Part of a small language model's weights.
Size: 14 layers, width 64, 2 heads of 32 (1 for keys and values), MLP 256 GELU, vocabulary 8192, 1.69M parameters.
Architecture: rotary positions, biases.
Training: a variant of SOAP for these matrices, 3705 steps.
Each number is 500 + 40 x the weight over its row's rms, rounded and kept within 0 to 999. Layers, rows and columns count from 0. Numbers have three digits each. The size before them is the row's rms in percent of the matrix's.

# layer 9 MLP down, 64x256, rms 0.136, rows 0-63, columns 192-223
101:451459508439456474508495575490487493537472495544532505505555481429540506447586486558521417533483
093:564515495521528503514467429499525528490500520440539425503446514474470468459452458493576504480518
087:441488472501473476522571570437501502477458509494537543485468563485534485524509478441546501492441
105:448564526429497527489497516532448491535540475518506549533404475518523547515471505443492406519515
097:579524522484463541458537549586585596519493529483596499512471487459493486444531517507477517497482
098:454486538482539527472378504542534474546487476482514536524523477462525528494507517526512488463541
104:552465494558470553497540460590435436552499459490488512504483492520467529493520507531542407501431
092:395550503538500472479480503480521527493500512501550485449502478516523490541537561515510402507548
092:439459496469529521465494515555511416516468491458471496458538582583479471499511470507591467481541
103:516508547517531580530508493514442503542522497497524440574544486501459531519563512487488479502438
107:519512482513527458545488453418478461499490489497504544517505503439563511457434460489482444510471
092:515456428530514496501527439544530549495428468592491464485591491499469488569507604526472498485468
097:421544536525465533515492442486539446529481474508569500504486503441437511529498602485554536490517
097:467501466446501507484530476560512525540539495523569492536529505566483490453524421523550458549529
085:525531529441445577476457438470548462510496505492532522509509507528452461595528447491540458492479
101:459523549443549533550489543489502552544490536563544497500427520475392518586478497501544545531521
102:566477535495493514522549568413474520509471445544512516469492513525536497514457479484570538520471
088:553609488496433534476491454503490481513544421478485551511467469496443513440520465506575586507501
098:577496605559508502462451460506558545504505505403553442466560539431464487436534465513499542524465
091:499521498465506493445549492493512445475481484431573525489547487460515428464500460525577445461463
093:455465561482516490534553440478554521486486556419560527444543531499525483464509539523565459437484
096:416531492540497502562466454513529404524509566440507535471417538403508473470514546502517541491450
107:511492508487496551478542446571513565569550556441594470532493492585441508553577476590513522525497
095:558389480569480467484475498570451504542455490496530476491560499471514494507521579468458517510507
100:573478556433468467502506480432497581545547482410528494502538505525453481501574457430531442497488
088:578470471554471427519514504506456487513536490472514451504444499447499477498485498511558564449580
094:422505502429505532492458568577525444520500501390526493529518494445485482516516544446591471521492
100:409497493521499497463494475496574480499494532520498542470502584545511488577417503547533445533466
107:557483478491520487545492484515497571515468545536578553496549558480589484404438487442530514511542
096:558431507501484467622456595496474557499476453571533479510542490495547486511533466441507424488509
108:599548518494478422492500450482596535483494498382552470474515538528467476517493464515556512477518
101:425499524441525497501473445433470556508502507515527509478484532471463476529389587556503554497528
086:609533433446537508521604536550485531516495552482571498538447531489500496429451552550515506550452
099:552531516501474517516441467489480448511485430513503483506484456509440542519531568480517577450503
094:498476511471534499499469526499517497501489462547546543492556508472453469545443497446525470565498
097:582499518515518483481412542577502531522473515432476484544518499499464481504456527467448456450572
103:588534466490473479431525540591464520540528445467501502549548425429482523496474454525547466497515
088:574518519532447460385530492507511524535504523489509538502486529556504491565534561512451443525553
095:437449492468461509520483591492383482568560495510517509561442437501528531484513495508488535465467
106:546471531515506527426505492504543455552520494480545477534470496437490506373580486516435511554502
109:490467442485484520519453567601520519470520504609538571474530541540515472526556464484550487493478
103:543544529488468498435528499547560559526466509482492542468544496479473480549531519531519511470491
098:533528515510479533587475511526551483506471458545532499473474464471501429496481402463520521452537
102:499511507473476435579450486435585445470474487431563529475533453507553473500509564411557592483537
110:586518485520469555469574553537487532492497538598524541494531411515546480514532501535510482500516
112:376525474472508482435482533521462504524504477469447538527554469532505511501459471578512462476541
143:522473538533492480506509459518472513526534513581506506520505470493531507470491485524486530548518
101:538535526523512504528528446529514490509475540432537502452548509513538475457486449527536474469449
108:445580530487472490419531480465414530451456538463509441456442520484571450458549439506582559491464
093:411428537484510425511522469477479503532492504492533535501546467552526513533422586477584590498495
093:325565553475497517505458502524442522533531498530496567574485476471471485566497410523467514539432
121:429511548514527503515563502422448543498496534507520434498428537460478497533467491461558528454418
110:612545481535479474429496559494501484514500482517539516504426517537481454535513497490498531480478
100:519518504587496495456441507446566496494480526462518538464468497546537498498563557472523517468506
097:608424546515540451587440487457455400547500480552503486502497523474487479526426474467538504436522
110:543531498459510575545481462479514561536514512444555544547531545478575521491450490478500518519487
106:506580505490474511469543482534460448563552454517516461566527481544442549490523483510518500552487
089:531487580527558535495506469435492499509480491556458529543464483485519504546528496455572480500531
106:549474537457493503497538390539549560497548546522577510469560517472508510441527462577533440478542
088:496572472429430443461516489565484453507490524557574567473469520534536460511519468491541561456477
086:477513524491468482511536470513519520483473532464538481452511485531530461505548440515519495451593
090:553594501531554538471430524521451423543498560498521430526464528558470525525538488518526537483429
103:445544508579535432505507449500506396479499576455547502477524528547542445507497468485510451472408
110:341500429465520523566512512502507513509534537458542542491551522564467521511446447493458508485482